Weights of a small transformer language model.
Size: 16 layers, width 160, vocabulary 2048, 5.09M parameters.
Architecture: RMSNorm after each block, rotary positions, no biases in attention or MLP.
Training: a variant of Muon for these matrices, 237M tokens, 14484 steps.
Each number is 500 + 25 x the weight over the matrix's rms, rounded and kept within 0 to 999. Layers, rows and columns count from 0. Numbers have three digits each.

# up: layer 7 MLP up, 448x160, rms 0.291, rows 225-279, columns 80-159
# down: layer 7 MLP down (transposed), 448x160, rms 0.322, rows 225-278, columns 80-159
# gate: layer 7 MLP gate, 448x160, rms 0.276, rows 226-279, columns 80-159
up225:480504512436501508499514466505479482509479476489492485504526530493524522474520516501487498501451493476510554501504515449498498542522500524507517480484484536486496500469520487487487482512501477509513478479469501511475556456506444536525480513
down225:545518471512489516503486513485514480495527472548498543459513501527489505546494512473487498498489470512520495459511501499506492455505484421477477552480469496489496498484516532476504523489512521486498472511505523503461510511527485497526500512
gate226:509516514517460529479515484500511495487553520492492520516493510472504503503528430482524475522473525466455527469497504493545508497470478492550517509485476541495462460498485487470517538517546516507488489523521512515500515513512497513481520495
up226:494551515505493429497472523503490500517503512544487530462494516511514467491519533502535482463539530525514490510472514483487530542485512557513498495519489516476490509540546470476515553487488516518463517450503532525498487503487502532487501510
down226:513517520497494526521523496460493509455474495514497517485491474478454511535500467535489512486475454520493444495496505495475496482492504460525434523484531471490511515496450458474517462519564546518491472468487483525500474507510486571492523499
gate227:539463493472475523504544565489476521487493515462493489497493470542486496489512502487497532521477478503505467548499495476493497579497504531484481523498467487495485525472474474507517496486506519466491508490502490499505475490527550483505493523
up227:483525517517517492541496513523496510474466479504495502542502505500532529537507485532508499512532480514498485490478483494516477470492503488533481470512504493553513507464471511507509517533466517503480489531521489478538481512484458491483502562
down227:504512483489502490511487482507509503466522503498546516500519548482470490484484504499504492498450511494550518496457501489554473514481447548525485471530473466507466528502542477459548484472503514500515468466494489490493476536480507473522508478
gate228:465510453490537487526520540523474469456537477491502495509529541507536531503511508505526565496516496452477491518516465508478493459548504472520459486525497514500487468521490475523494491471534499557474506506496510492512471470518529529500492530
up228:500488482494514521507493530491485465507507457488519513510479517587490481477484530510519478500515497490480492508473498484521511489522525536481474508492505492533485519535470468516522526485497477490519463452518503481543473529479448495524457496
down228:524498485506478474551444460505467530471427482504453490470475492501480501511489508439432524488511510510512484482504554508499542512487491497496505472478471454508503511477506475536456507453474493486524526520541532542497547498477507487498471501
gate229:513499511483509448496502460537516513503507506464483529507491519528520514501471472515516491508474479493447508532506495476525490511504484490517491483545479464476504492466524505520528473533475513505507531494484511498502464513521463543475462519
up229:503481534531539493500506493494522529494510496492484482482477474456495492542520507510561495496521465511498550530505477524509500487461468501464496507509532528544554502447491509492503485472550487469460450482499523541492462462459488477494493508
down229:510480452514475449484502521522493498477450538487500517507490497472493490490483462523520484515482484488473498522536504458518483452541538450493518487554504505468492511473490524562519511519524518504517509480495444533504511487543526544496531493
gate230:515532479539522475544520502535493468534534511538492465524497512483495465447534513476519532524504485491505529498472525488510519493459509489509554494533433469479440472532497493523473528532520497505524484499491448489511505477500546468454494500
up230:493532464472507500483482496490507487512526491515498527557485451468517478493498534509513424446428510486504531485492509531508535508493488553475519489498491483513528486538511520520490473463459488481495517471448503490507474525496494484488548479
down230:531513525497573479499488517490508527491547489503494490510514530502521496511562478515554508480477534506445505484560518474467474472524516462466514509506481520471479536488510499505513509463476479517500435490479547538533494502511501530472479500
gate231:516482514526540481519487466502492486488487518505540485507476472512482497501484465509536469542489469493481503458482487496471507510515520479531522476481489466497509546477456508478575525494494502534467482525469491519524519504505464485539503536
up231:446466492520460530493518481476503491537465519536550483490477508469520557492498509533518499471484512456520526501508551499498496506491446469488511491513475560489456517514529463471501484499518521479521496515533544527488511512544506527524449523
down231:558537516460490471522482528476524513528533482500518518513496495503545490527522470476510507480468491477480508478474457515471503482483474518500504525516517525485475471457487535507457470504520478486488446515568486510496448479483498546509554511
gate232:526534517490503510464500507463513443498500517513515456512499557508506524497524525500474535508519475505507477463508561538527518560510514491486447512537491504502482501452486491501479473505475514475526500500505462512519502477497508484483462507
up232:511499508514500480505464529529502485517480533496545528540511518520544482461492513518485478484486482481500483499526423522474519468530526492540504483564504532495543527525510502487473492511475522501473469440490494511524523506501501514485522472
down232:533523480563523508511459534502489485517513508482486498576492538473477533516486483487513460532506520527520473511531495502510495450517443501482480485510462522545488534505532517475486431533476499511505518509490490474514518512509486516472525541
gate233:475526533470521507512544496529489507506483486520511519498488479505458491555507497479491515480493438512463483506522497538496514502481479514454508507515498457574507477506467492454500470509539496515476502465491477509488506490468509450463523491
up233:515510512518491470504514498528554544519545504474510469493475455483478468540520525464449518535498531489480495521487506496485461489498493457515523526466464504492521481528478543499490490499498505498473458486517513500502492515502485464517515506
down233:546479536497549478483501501487512511472511540513483475504506503551505487522525467475525516498519528461452509504508520499511510532503510509486534530481457457478536485535501515520501495490561499493517520471488490449474533504520482527478480556
gate234:498486515484484508504512520496520487525452504477499474516473471486478475477557486498480514481542471512491507511485474531489491484489488493475528488534509503474533502461513494495524494484503502513504463500480487448509482479543520558560502499
up234:520448512470486478500504512528502470521460517464549506489525517495497481509497536489484508529485522567523454483496477495507467481500458451503485501511498500480504520528492470506516536491497519502505517470481452528492490538490513496547514512
down234:459455486507501442493501451495497486495489483511506482543521493507518526524518475491500481530500478453525516519524511538517552504515492526471481487535527550488508505494481544473508480469521499537496512551496513503507514519556485489472491502
gate235:484486522499536520506534480490509475512468522495477489462514471517488482534509455482543504521480469508500517433519477521516498527513488549488512519483501521516463496515469521549546530520537468493528479503532483492493509492467498478522501546
up235:494513552491504488512456555511460502527527494480508517513528505524479471531522518542460507529513518560512473496493525516529483501535454513503495495499539475512476471515462462486491508500476511479502497473470500480440505483434534502532471518
down235:500526525480504507561511481486495508525461510492511516515523549499503449491504484492474528480505487508502513492493464494485495521537475490526492506513469476516477494532477511478499491463449508466500488496473523494497518485482497505511552451
gate236:487477532520514504531463491491529516506493511465446542502526483530462533452464480518503521526525511501482453489485519484486472489538499454501488485509439480503534511497441485472500528474413484477492499538504484536500556497482541502461480512
up236:514516484477516457470522499498453453514506510540515472477508505496524478504531511486505496510487492454496518535448527498476487479496507502536465457528553498569492484444537521482461511505549562494491503566548539518517535541455495528503498494
down236:510486540523491473469474552480502509529499481538516435480481508497505539472501512444465491517497470474507499525537484484522547466455458562505500483451517538433457470534523485506502475517540492529521498515519511462506484508517471477459457523
gate237:493556513453514494522500533475495523514533510584505465476448477542459491518497499476541481504440467478498488511465514521504561456475509494523486520472497506529509541506505455505487549508521513459464498480481543533533474472463476539507515492
up237:522478503491518513461513535489458503445468495484482524509518508477531518496518451475491492492534527469489572504507432506466502498529427467478528490489501523455483518494449505508551458517455460517506484538523500501530526494551484498507506532
down237:556492514544523495493486498531536451523488473512532507506504488470538507483497473528487482533537496486509495476524462469521493502485500505529517461515503508509516504494505549522546501477490513491519493503500465478491470500532483479474537447
gate238:484491472426503499500513484503484489475488501515523533478499491471476468555464527508517467483480459480485457531488476565464464512507505488490498503476477491527532495481490489481477497476440455484502498521539498523504466500468490492504526550
up238:508519489492501489490442486527502526510484469546472483493498479507505532490513481496500546522482499476501457519472519522470489517495479519472489498496493519518442480476531488470520500532474471526490479450499468497505520493502457512487448463
down238:465469545515495527507501479481503494482534513492507502534491522477516530521498539480478465497482475533541464511497512532463469519542531520523520476494512510516474493512494479500532484476473496520489510519507472502491512465499458531519469546
gate239:494518484519482492544493518501506487521490492554490479486553527474508479489511484568524502536473487518477461498525522524473481495477518465536514505487493526524487503497472489528511520506480491498539533477453461510483499505463555510497514504
up239:502503480500533494488487500428506496521501531482468468475487498489511533506502542450500463531504502523515513485467503537508468490502512512499520497501472507505512468495535555500445517523495551559530506461486459468526484499516529481495509501
down239:489494479510468512521538507525491482544483460448512520518548514512511487493513501523469515519528462545531514499496522506480515470526487530496504534498507527509481528491463546470561497503468469493490492518527468519461498486517488486508472498
gate240:471509550524456481474491533459501555483522450492454439533511527457507479509510496505479480462568495485554499530526502502487494479518517489503486519477488507487495444479492510484465539484517529503518520481522534474480493498533487505474512497
up240:502483498499450527528507485475484553463525504495533492482488476451506500487544489537507524493535515499480477492502485499468469415493472495492548489510482509501474492493513501474462490496476491505522505527488518485517493488515514489480525571
down240:527471539489512533509525485475505503503486518515471489534482448538487512532509500484513500461515502509521480558527472476500471503556543534466510510485509517474549491482519477435481490532504515483438486514564481522504522531517502460487489495
gate241:503535495500498530492502490553540512506479492479496489472504528534482457509490522491472498537471479475500528543468486476553482514519472523505483485505498511506505493465509496487500510509489484506525476535480488471479466424511536462468471494
up241:499525461542475522522493532506478523508490510508536507486526512554457483445479577453499474506473514522482445479539475509521517510487473482457461491469505535511530482533491476469509507532508519505518522562499488500448503463515527484486524501
down241:539503509509451502497495501533496558529496503477487488497453496487515492445529531459491503500478502505487480520538540511482497500524503498491541496510512506507543519513505499461508510480512524520523499448517515528525476440498522544505493472
gate242:499477509519490525453497524496505509483525490478480474537513519456532440487532519520503463486471511491503518497521463467478467507484556508560516503485517549500496490490534481524491496449524525464469499544455501481481494519466515438470530500
up242:496508479486531479521468507500474478500514548526508474506545543498487507479478516555470441507555541481490462491471491519504449517463498450503513495496539523456466513478467510497459518484481568523535470511486485522500527485523496504496527454
down242:466503487516492466463534483519507468496461490512467499497531547493520553446458474520562532456492513505484497499483473500482415493527521494546484520507465483485501511477543489504493518532486474521510510472461489513506483481486541491489522480
gate243:477512533462467506545486512552501520493476530500509492501536480461497496495505514481498486523487550523478494488490467468451471503496541443517479470547502491464436468512493490502500498474461480472499510527516527509523514508461560509512503502
up243:461486510508486489462468487516513521497506512513539514496487485491531490491510512500474511501507455507475476520513559481522496493509518531470474517547513479440462496524525509481475475487487493522513469519507517503549509518479508516438509492
down243:503484502512531490479533502465517500520499437462464503539496521504525492516493538478515498491476465505546521499529472530500503521464532473490509487529538488521536491501476546573493524483503520483479498514511477506526537506509457467488524474
gate244:576487470504483514525506534520487489500507453511498495504522517487486522477522479500500500519546525475497467511470521466528553451556515450555496473476471508537453502506481438453469499515518499489518506504459521534511506549481552514498503448
up244:479564435479475522482493507500532438481504510543524494492516486536507509489522519482489510492514481508516490465521501522427472538466462515495462534511488527530490530528489507548497529496505490463468515510439511488538503465507471464478514511
down244:513467522480540513494465528504521533516498478537454550478513509460534508516495492493517523503484525509471476494529492476527464440487479512498522534502454463525514488483536510514511527505518532503506497514532470487508470487477560496491464459
gate245:495509479499478521497500515540501500507503486492524522483517500509524477551496466499490529544453518455526462505468488460462508455531476512488553493562511501464506484481484457544518488492497533445493487527469510514538515482487483500460507516
up245:478539511477504477520494480514528522534464480507482460519491534483510483516506487503485483512496518465488479519478524487491518499496520545507500495485479534445530459558468471503560507513549501502489515487484501539478490531522507500503468539
down245:540495535519466456492481534498509475488488472467496478509465529506479529474490527513488491495499482471517546504506472556532464492501496459494493509516522522520509479512453502510528482500508524494501514493519500501529483547497486508536512511
gate246:494518525495484502490498504519528527480498491528526493493523496494516503467471576477486506475496463459494524471507481550485482481524513486503489512512504512533518526514525516522511542488478461483509477489491509501449449499468482499487516515
up246:537521471532501506476482500434525514510499461554515541526515512494484513504474492500482473477509474480535498499514528499473498485474479519546515524453445468523519447499487520466538526476524525485500494478520508529492516460491524470526511438
down246:452459520472455500493515500481470479483484516519517491524506460495503500506508543457466507507528499506499495516503509499542528519506479489497544499516512474501448444490463458514492502493502545497510506513495468507524484523517459515533504486
gate247:472533503504508471515527476496513475495504497480473529558525479487487527503504462474496473497496496519480532500474481464494549529458483486449508457524471489533513495520519489524478481503477511453529513512501571484480487542496493522453521484
up247:520521442557481511509513509504528485497521496484489530521493481493507485497497488463506512535526499503545487503541501500516474516489519476489510508490496493523502500480523448510522491481505474499490525526492514515466510531478512458495473471
down247:487502527491519505482475488514518490529508485496520529498487553490507510514547493548551512479507485469503500456463446510494490493483543496503524501482494532499489502475477513488487473520535533478465448518437501538477539503469508489515507464
gate248:486474519532490554498517536535497478524529459475501480504479546539481523503484485476446526550510480487464489511490484460423475547494487474500501486516465498483463524499434496472551471492493496482513496472481493477480497471533486532495504463
up248:466545491480515521479522541527504505499450500517459479532518480497511497450539510528443510522487493497526528527483452498479482508518457524522496491514521523501534455517504502518511488503539481457536498507510471499492507454481478492485512472
down248:521406483526479528501498542500494468501517432476465485494516484535504442492521455499505495492519493512551465518495457496500502503493479465501508511521511527519537512500506450525529445453508525492547503500469504493493525545504489518514531504
gate249:495486511500508483476543521525518502498554477529490504468507517535488497468481444527505471501472510484486468519502520483541503485494532498458514456545520459530448468515460454458465537501518483507526486463487503500506511501449510536512508459
up249:484499464487490495452504467467489463505496517444511446479480474527551497498498451547492472489466480516514482491482464522503517485493466508515495526494522420528500480498493447477496509485476492484507510474480495522491478482460517524502478544
down249:477535469511474496524517503508529471446483493530518529456526476485496522500441500493548499495506522485493513490519500481460482516484487539472534477508501482482496499495510503455470520499513543483516505494456465485519514481504515498481491451
gate250:499497478520476483480523501503471550499536495551484476498487504475502505476511494482490528523487566557484486455474516501492497489520501469533526509515534487545532531485479444500515516489549522501535498506524501490527502511469496510508521431
up250:484507482495513554542501560491520525535489501525484494470508493516487543531465498549528490508503493504537489513539441535496483541476489466489497515478453483490517530525496532518471467474476512495548552529493517513490492538507501503522535480
down250:522536477517460484510523481490498486495494453497526506470512517466560521522532466468500507459522445439497506498525484473495533534505491517515494524501494479538519501490513474486497550483461506490530495502536494453488498518511513465488507502
gate251:501500515490496421500497453493511500463493477467490485515493485468478489519513530515479549473469510483494513484528525468533527501523516525478468530504520465537526486475502510476511511504473487507489476525502476489539483499529498487494491466
up251:479500478505496511489480533543500526517525537525466443488503506494534526497505475517490473516530513490536553521506505494549506522481524478476468476481479504549436480520514511501470462492508526507484498530496524478500499518493485504504505499
down251:518534486542499490450519539472532514510512513516519480484518473501519490516476493528545501490465490453519509486505477541485514520503500502514522487451507506498486474497487578480464508517490493468518452520473507511504500505436471496520549474
gate252:489538528458473479520491517460505476523542471484493488514517507507478539508551466498490526474516477471487474510454513443509500535512484522469518488503448514499521483515459507467470479498497505497455506467490507533527503480507488540488548516
up252:526537468496490493554500527523498473508486501490493469500463527487526520506517497503487539475518516464494495567493516510498523532480491526504484503535533468496531490502463447467504477502494541519469518497500516475516519501524502553499472509
down252:479504510510517459506500511497492479491518466515560478518480480458504507520500537492522503530482532441500454495518464517456491497492498525453509497505528489509505471472493467500528488491533452523471433450486530531469511509455512495459444459
gate253:517472496521517466513507515489521513534517507500478506553458533421510499493497477496497489497555490516491514467500504496481528539490454502498557510495540514521490566509479527469498495492509477496534531493466476456494513565513430469480509510
up253:474505492544468484495472510480499457513494510468506515509528475486494534472530497517505542497513526491452518508439520531522458509537545494519473477511504501489523485512520510526422466513492505546491429550528520481491487475486532515499483478
down253:489506499493494518473501503466479509530534472535517472523529484519523521482512502512554524503499507509527445480498481478479456493495506550522462540519537497510521503514540527545508471510465462514477489520504533520493494511488524490502502457
gate254:527449490480522513507507524515504487499563513503470490537512512491448541518513479538495558519537484504529538504482525473470468489491528495483445527470462496493436463530520527494482506515497483514483480487487479504444495486489472493530517493
up254:469455496513502537510473530510523461508455505451469477445480508432501549518539534488515488446508470498505500477485530482518504515449477492517508494516511476487470520473495520482513496550487462514446471477512536494541511461467468533554519513
down254:497538501484452497538481491506486532488557487505493472533533492503523504505493459466424497490515490489517508486490523449506520521490494479522516511470508495533525474514459480493461482481483488529488480478470534510470521473507511471483512487
gate255:517515503516517504503500510510538470525486483467493471556444488497516529535562530516518528509489485517496507504491500517526560513532440499521512533498521512523521455515526508489473464500473501522539545517533541534467494506539474513494549511
up255:482527493519484526550533532492484512511476528506495476538439497468501510506491478505487503450499490477519499502504504496487466546537538478513488464510489533501527457525496486465487485516524488455477482535449493512525490511477485515504486532
down255:507483532507480467488505516511513527469509498530509496497510526490521501501451455533465490500517474512500504522511472509513493473505513514509492479489507472489483551509456488541487525521503487479526472483510514476475466478503523493521501516
gate256:500490517476467460526481537503518507520536477526504488499451518538476480540495542475530483522493532472533478473519516533526488494528490527470459477509492522524476519479491499499486518514477478462541501550486523505516506501488498480455528472
up256:516517486497485465479499490484448488481457483493464481500469509472491479506474504458491513435540485519494542480572476523523494511474511448487460493468478528512502554527537479477525560482543535474525490494529516536490487511486504505527498512
down256:498492446497501512513523495491537496498515505518532466488490532569475495505545496541506499516520503457502497547468505469490510501526523505494485502493507525553497481512475503512503525488512506508495504459492500518475499496523467462486475493
gate257:467522489511533457532479494481542499503494475513456508527522515476481505458536511526508512499514538457472490483513510508499515536496544523482465431474475505488470558482499539505538480513532478461498497527461507503556522453452494471435518494
up257:529526522490515528507468527508482496513530510516513534567490446475497484452429501491507491501468490544487499546508562513506471503518533573503515508494482457531498451459494513522518481479496502493533514500508520505530489434450461539512478551
down257:554493490497545480508523440482486468514507526511490518513493476525467483519488499515487515413473493501430495468500462475514534443510514471518499534537490494500539527462489453463479447499520474472548497495504538504473503515509533525543502500
gate258:474503546474519462550502519458463511514491474472485464480489491512544510497531468455517529530527528455482491517528516523525495503483489521501501474479526477517468480526526440516499517536487516526524508501551462521482561521515465515444526457
up258:461466498489541482491521567519500478511508517475492531511544500538509533570494450425491536462476523550503464522508508530561461491480501450519502492460549497515509482530498512466492514496478473522509505507486455527514563497480521479454503519
down258:510532486444530455504529550484499531535499496484493461514507512542537484576486439492505518481486499509559473527481503539513501503496511504470446504534545502517540492542504468465477512478468462551459530475527499452438514504499510457494493463
gate259:490469606534478480534494477503492543503523534463514491534462510530486507551508531516519492465509506501494475501485513504534485501502484515471491528500506514499487473501513454520492525494495487508486488492524542484527496549492513494484462511
up259:502489493477512527502501490558509500496492512567462492502518471490512570502473515490480543526550502500502500501502522514473490485508477507495487521513480528494482490505488484452555501551529493527485446514543503515471491469539495480457466486
down259:456510494493491534517495496510506513504527498482530487487479529484525496453508468501518521489497492497479496514465502465486493465548476481501474485524520526458492474525498533506495505466505485536494528518483510519495492510513532537511472475
gate260:476479497524537492488529542484516516507498501514553485465497476483471500477526504495503498548500530516467471449508486476497510493490496526488536461474452525558494487557475488522476499503495488515526472504506527490489536490475492473511472511
up260:519518473486499522494493474498473496499482499556502526499463534512523509499475460530499502483516491518530533527473520485486501526497545481440474474492512489509497489517498503477511525462517498466489463486506525526457504509502504451509536488
down260:479493492490464506471448493468492514485495509491491494521534507491484514514474490529527498527491520493499494480497484485483488532505523470550485541512511468465499445511463482535458511493526467461506496476536430504491439502505533505491523465
gate261:481454520547480512523506487508527497451528496524517530488519463529527515567485523507482475488490500485487510518485526495486540475508518466506483483467514493524506501488487532499493492509521500478492514436513489478522481447517500576468507546
up261:489536535493515478505481494477470478499512514516508503477472517482493451497476485517493501496499440492518452496567520511496484527480461464478503498482530462483461480504519500502482500513533519456497497522535535481486483507489488446486534483
down261:482470453476494479461482488456500536494528462501480482485475471497506485454488490486463479505512434479486543510523522499482508491507532547519466521490516487461535498466490468515535490463506491537490496469451494489474470509539479508475531523
gate262:498482500493494477486533495434523480485497478488531446442480572537517565479515511509490495473498502531505492516515483499553491552558494475530501515504485499476470514504502494454520510531522486478527477487479443492511510488480463495492475517
up262:499455459535503504492488470479456501512521505560494477459498476518433474482485518499530482544494472519495447458458521537508495469442480535471515513519500496497507509512475449509517537528487485463495514521506498506501518509444477483500485510
down262:522492517500504509512526539519513516498489467548487510466524506457512543530491488524515509503521521466499486476497502492542516503479547500494476458554510479545464524495496474504521469444481513478512470481458486484506508520499523556440457482
gate263:454495491562518453471520493510513521551548513485459494504495514523449526492554471523497507533532513491493511503486493541527499539522490516493472482482528506536509473502513532453461549493429550448504504493494515466483504478480480524528525487
up263:468463475533540519497493495478498531549493517510532491489494476533545516523530460520536500502480503476511492466519500518472474488533468516486487503507525459458481562490517530483499552490495527513504546489455518487498525520477489479513543534
down263:491514525531531498476526519500558498479507488505524526521507520570479508485505524512513525522510469535478494531450507469513490503503490531556502465505546497509492526467540502477507475505492534486497523484475523488475496478506493478563523513
gate264:485495514476508498502474466523456528489497508472481481490476492465524530493564484481490506495511501499498449493505491528425546493516511506508508512531495551530499494490465470492513522545507532505527462512476473455490485478523520497509502528
up264:483495501469471490519471457521470503524496489474503458482512512492476469523443487481519443552501511494530515495487521486459531532465491523531523496507513504495504514534492512486524476502485511519485466470493510489472480510521470526484466542
down264:529537507521478496495482485489538502540465521518482477561471502494504524478486506527455536471525503480514510504469539503500483496436542510500492482545522496526501490519467506536486517495515515474487504480547525533549467509471547523491465486
gate265:531483466483503487513496500515543539489526485464494471488450518520492476517504475525502523477492570484502484501494477501473512515461482529471545518469533484499517472504510541473501504481489479528489520533502498502503464456510463473498530512
up265:497536463526485512527508510541507543532498491546519524476542524496488510505493515523496505504528505520480508464491477521494485537492495438515471472505565505507490490501511488554505519516503552485525443559509559486488495484467504515498488528
down265:507518511512459488495526536534522490536537529480481505441500547476470549506509537519549471475506474549482491498517480448497514514454465494484511506454506499513503463491525512486520475545494526521505468537512472480512464499492447543540446511
gate266:501483518494531525471532486482557503537489471536513521485473475508550500492511512533510542499524488470483513481491541514527546540523534498524508501469491530518489533502524486507465483508510490485525492500450512487516522493560502512483505508
up266:536518502517490473502524545476501429553512488522508507542503493496502512500466529521473501556479508493519472515467478492495512501494492502502505480438492559476505571475513507484500470471517495493501586514521491496452471540521497486491516484
down266:508485532465484518498519492450544468480488459476467513452519514499507499472501477470474503463466506505516516500504463481501501488458495495500540522507516488525493523485550475534506474514501466515528515503497518509474485503490516509515512476
gate267:487455438495489493496530484520512470498513464488438541463513496461497516476528505503534457542516461489489470463486525506495485478479498505501505477507479474507488471537496483495560490477503481504508492528465520501474525522520524546488504542
up267:468501512516510494485479494507508503539510517518547487480475491481466511508506502510463489493451524480479518471485515484503518526533520532523534528519495523518493527508523530490461504502505471507517482489467476469486515502528524463502504466
down267:458508474440494515453534528536496495512462555529522501531494480524487428500544492500512517520522507472478471517467522461519522493497512509500522508524493457504479496522496526552519470456516494494481462490482467450479453470458523485529493467
gate268:490458548467532516510517485527440482477470518505507508490502478500503519529519501512497515491475542454543488468493436530487470527492514524521487484484507542486438538515477490452505507492495475501479494491470498550496507520509477519498543487
up268:483478529457482535502467496530493501506480516517508498462467500460511507562473495495500505532525491490477502443515485497455495529476471483471471471520534498499474492529487524543503501485472513514535504447515478512448524506500517486496477482
down268:501486485513504487507476501531511474496555501498518490509497488483473516485507461474497479484489463496476496428546498542514512495499525502521530535477529513509543529602486502524510531469489511471524451516505485509516449519492503507506465508
gate269:506494498469560492522491483498572525489515488481583517523527485493452477483512476482525494516480517502503490460534483442487508448501475520499513461500517528464458516476493505475525487460509515470506508487509492527502528475513491467459527473
up269:455517501491518504497482499517547537465505522467518517526524523502441529456500503527513465484513493507499470523552474519462484497482524483493487471547506474507535493505496527504460514467539489482515486461489505517493551504486508507494511517
down269:488507492502536466571480507471544479504515486454546515511537495515505523461477490540483500517520561503527530497548474489499459499535510505506513480495476530486481465556485469511511486507483499471453505491486539546481499453492514503461491507
gate270:504498483494526498521500523489462514447434492512525477505510506467468515501557476492511524543533510538478515509485475508517503478455481500504517520511530467474499476475432483474474469483547501521533524492536501535505535466456509494492501483
up270:525472498505494498520473544505526484456548514483521520493487555478531541492454526476500493558532493533506514511513487502474505488468492479497470547499478524520502529468492484493512538509515497504516531563482495487486475504517539476526520501
down270:504499503495501482538519507513511517458462520494516486498462501487499495466474460463483522509513487521500508479481521483530506510504502484483535507467505480509460481512471494447534467515506487497543472527498540507506460505487477533522524491
gate271:530470491518466521482471501472535491537503520484548500429499487473480517502511497475502503537543496498522523469479479535507475482486495492463536495541475517497543533493495513518530508471486512512531505512464496496514527474485513465480479511
up271:484516511523451473502499471501501503537481500548493481518446516515461479526501499524471498484553504531479507438514464484526469554505489554521497489522504503514531529493505522508458500508488495479515480540469489500527543496483486517521505490
down271:486521446548456514504457517474513499481538470509484535524516497498497501489491481501521528461498472489519513523540505506501506542491475470464470550514522530476458502511517520466471489503499535506478472509494489463500502503508480464485479485
gate272:475428523499481462486511484515472495502471485510535494455496521511541500471504510511523476453525463512514491524479532493521482533491505505488470548527453533506483486505531523487500508484524463480521519456519526489466472524521473480465520477
up272:517492525489531479500484483518493504477529468525500530510525489509482523526433497511490461485532474489537508516511534496517471493473504542539472457452535488521524498479534506505544573508535548510462517471494510512509542506502500494526483476
down272:508453532490493477500474493535501486538460520498460510473480522474550488480545491480477518501495521475475464523502479492500502487531513493480511528518463473498448517503507514477489425496506451484517547529534489476480482502490487531465504513
gate273:495523500512509507452468505485528525502471552502466485486545484502497461485479517461475492482502515477476524499488474468509487537528506497443513517524482488576498460456482450463493549482510527507552503516532531555505508525499505535494435500
up273:484513494522517495493545520464464471534521516510489503506520566470517508509532488490506502493497476536475462484515477503517442487531526581544507482479504493518502530505466493494480466487476479508476490490500463507446456498507531461480502520
down273:509471514503551491523496489510547491536538517502503561527510490496499485494536494527508523487483519500512465511490550497501529504485456517519437495540499536506490511468495514523500488515468501515508464489523493509548561514500535487522491485
gate274:486545443474506529486517517516472516566504513540496528554497483542487467485510488463506484535464496492445511500517534487492501505514480491478487489501533513538482465500528497460497480485513492481491522505516468525528468465520490519523535466
up274:458508489491486497500491489525522476483528503544523496508512497507491500506526511540482464515481520480498480479498507573482496455500490497494530504442492517530531465444477494485500513531508465512501489483517513500512480484472483511510512461
down274:482501463494474528488477462480521537474486478438492493471495553493497501470522506509473466520461481507517447507500489495524526505515516493532562510507480486490507477485460511515526516495502477519509491438497512494479493534510494522471476505
gate275:517479537561492472520530527517486499501469477447509495475509519492492463479503499502526506476516541520521457499522526555489521521526498548514518522480507543512488492481490516467499508503505468521502481458462499501491519491502506471464498533
up275:524490447492534497467496513512481471504485506535495514486503497509498547487537487532482496538537496482505477488507489465504508531502498479497493507506499458531477503505466501525524516509505528534504485502497521487486485465523482545504518476
down275:462504518524486510478500542497555567471487484479502498489490554462535458490471510528531494511463530539514488496433516503521472532465483473448485489448506503516510451484508490508522504493500497475504523512486536548486492522501465458486535473
gate276:522511528477546460528524520525495477483490484500461497483487536525508568465492490502500493502504487565504490517501547460509463490504486501502513486462553488505533480485486468484451511492454494485508498509458551523498510489473497480483483499
up276:539494504529526505507505476512473483555549479473501524550477522471491481508470518536485502499509523473494520509461493534498465502477509549464484523477538486509478472508468512448496502520512525476518498506521487507532508485523514484530533517
down276:471437512502483502486487474470535501512485484516506477476431526470512538544519468464493512533482474492453482458479504474467439490465515486497448531504540501529501472471483530498505476527532497541475506516546519484488486486516528523498490467
gate277:509509529471510534518504469506485498486497515471490525510471474541495493512493476506531522487508516501512505509487510492532501489530474507492494545502514567534540476510493487499513470500478528513525543530518503508515462510507531518479520503
up277:509481506471473471467492527506478529521529495518487548532501486473518533493518505484525488473509523496493473505505468486496511469532490492509491481522540511489506518493538467535518488512492497493482552467515490521533480503492473504491510483
down277:498462520495492523503515479515458500465472552519548531489490577489486501542489521498499485482522523527460496497548501490491526500483523493503491485475501509503469532500466514486533509548488437495530513525481505508496507512483496474543475464
gate278:551455532505504456556491499504508449440479519474509500483504450513523476452479488511539493489491524532516490490450512513460505505499548437505468507508513514491477498483483506521522514502510488532428547518523491465458501463503512496503491494
up278:521525482459474524506539471470487513437487510493477477510508486518472520538531488513500559494501496493539499461480530493526505527494490492503558456481469533459530466459490501503480494476494505513503508493508481525521502487482533471501537513
down278:546526473505457467486502494479516513496509516545493527474489535488507488468493510539514519520495486487465483463474530513555534488489516491503472537481512565501486474500528506532460555500492520478501498489503497493534521488451551494501535513
gate279:509510517477474469482479465496489527514564540514530528492452549460481519483495489479461490459485450510510451524508507484448511535524494493502499490508510473563476460517508502489537522455482450526482520479523452521530481480509462527482487532
up279:491540461497498484496493498499466500509476548534475532532499459487466524514473561489493503491538557461514481486454503519466488524543476479519502501517476476505529496458487501514550530465500474495510461534473488513473493505454513511463481499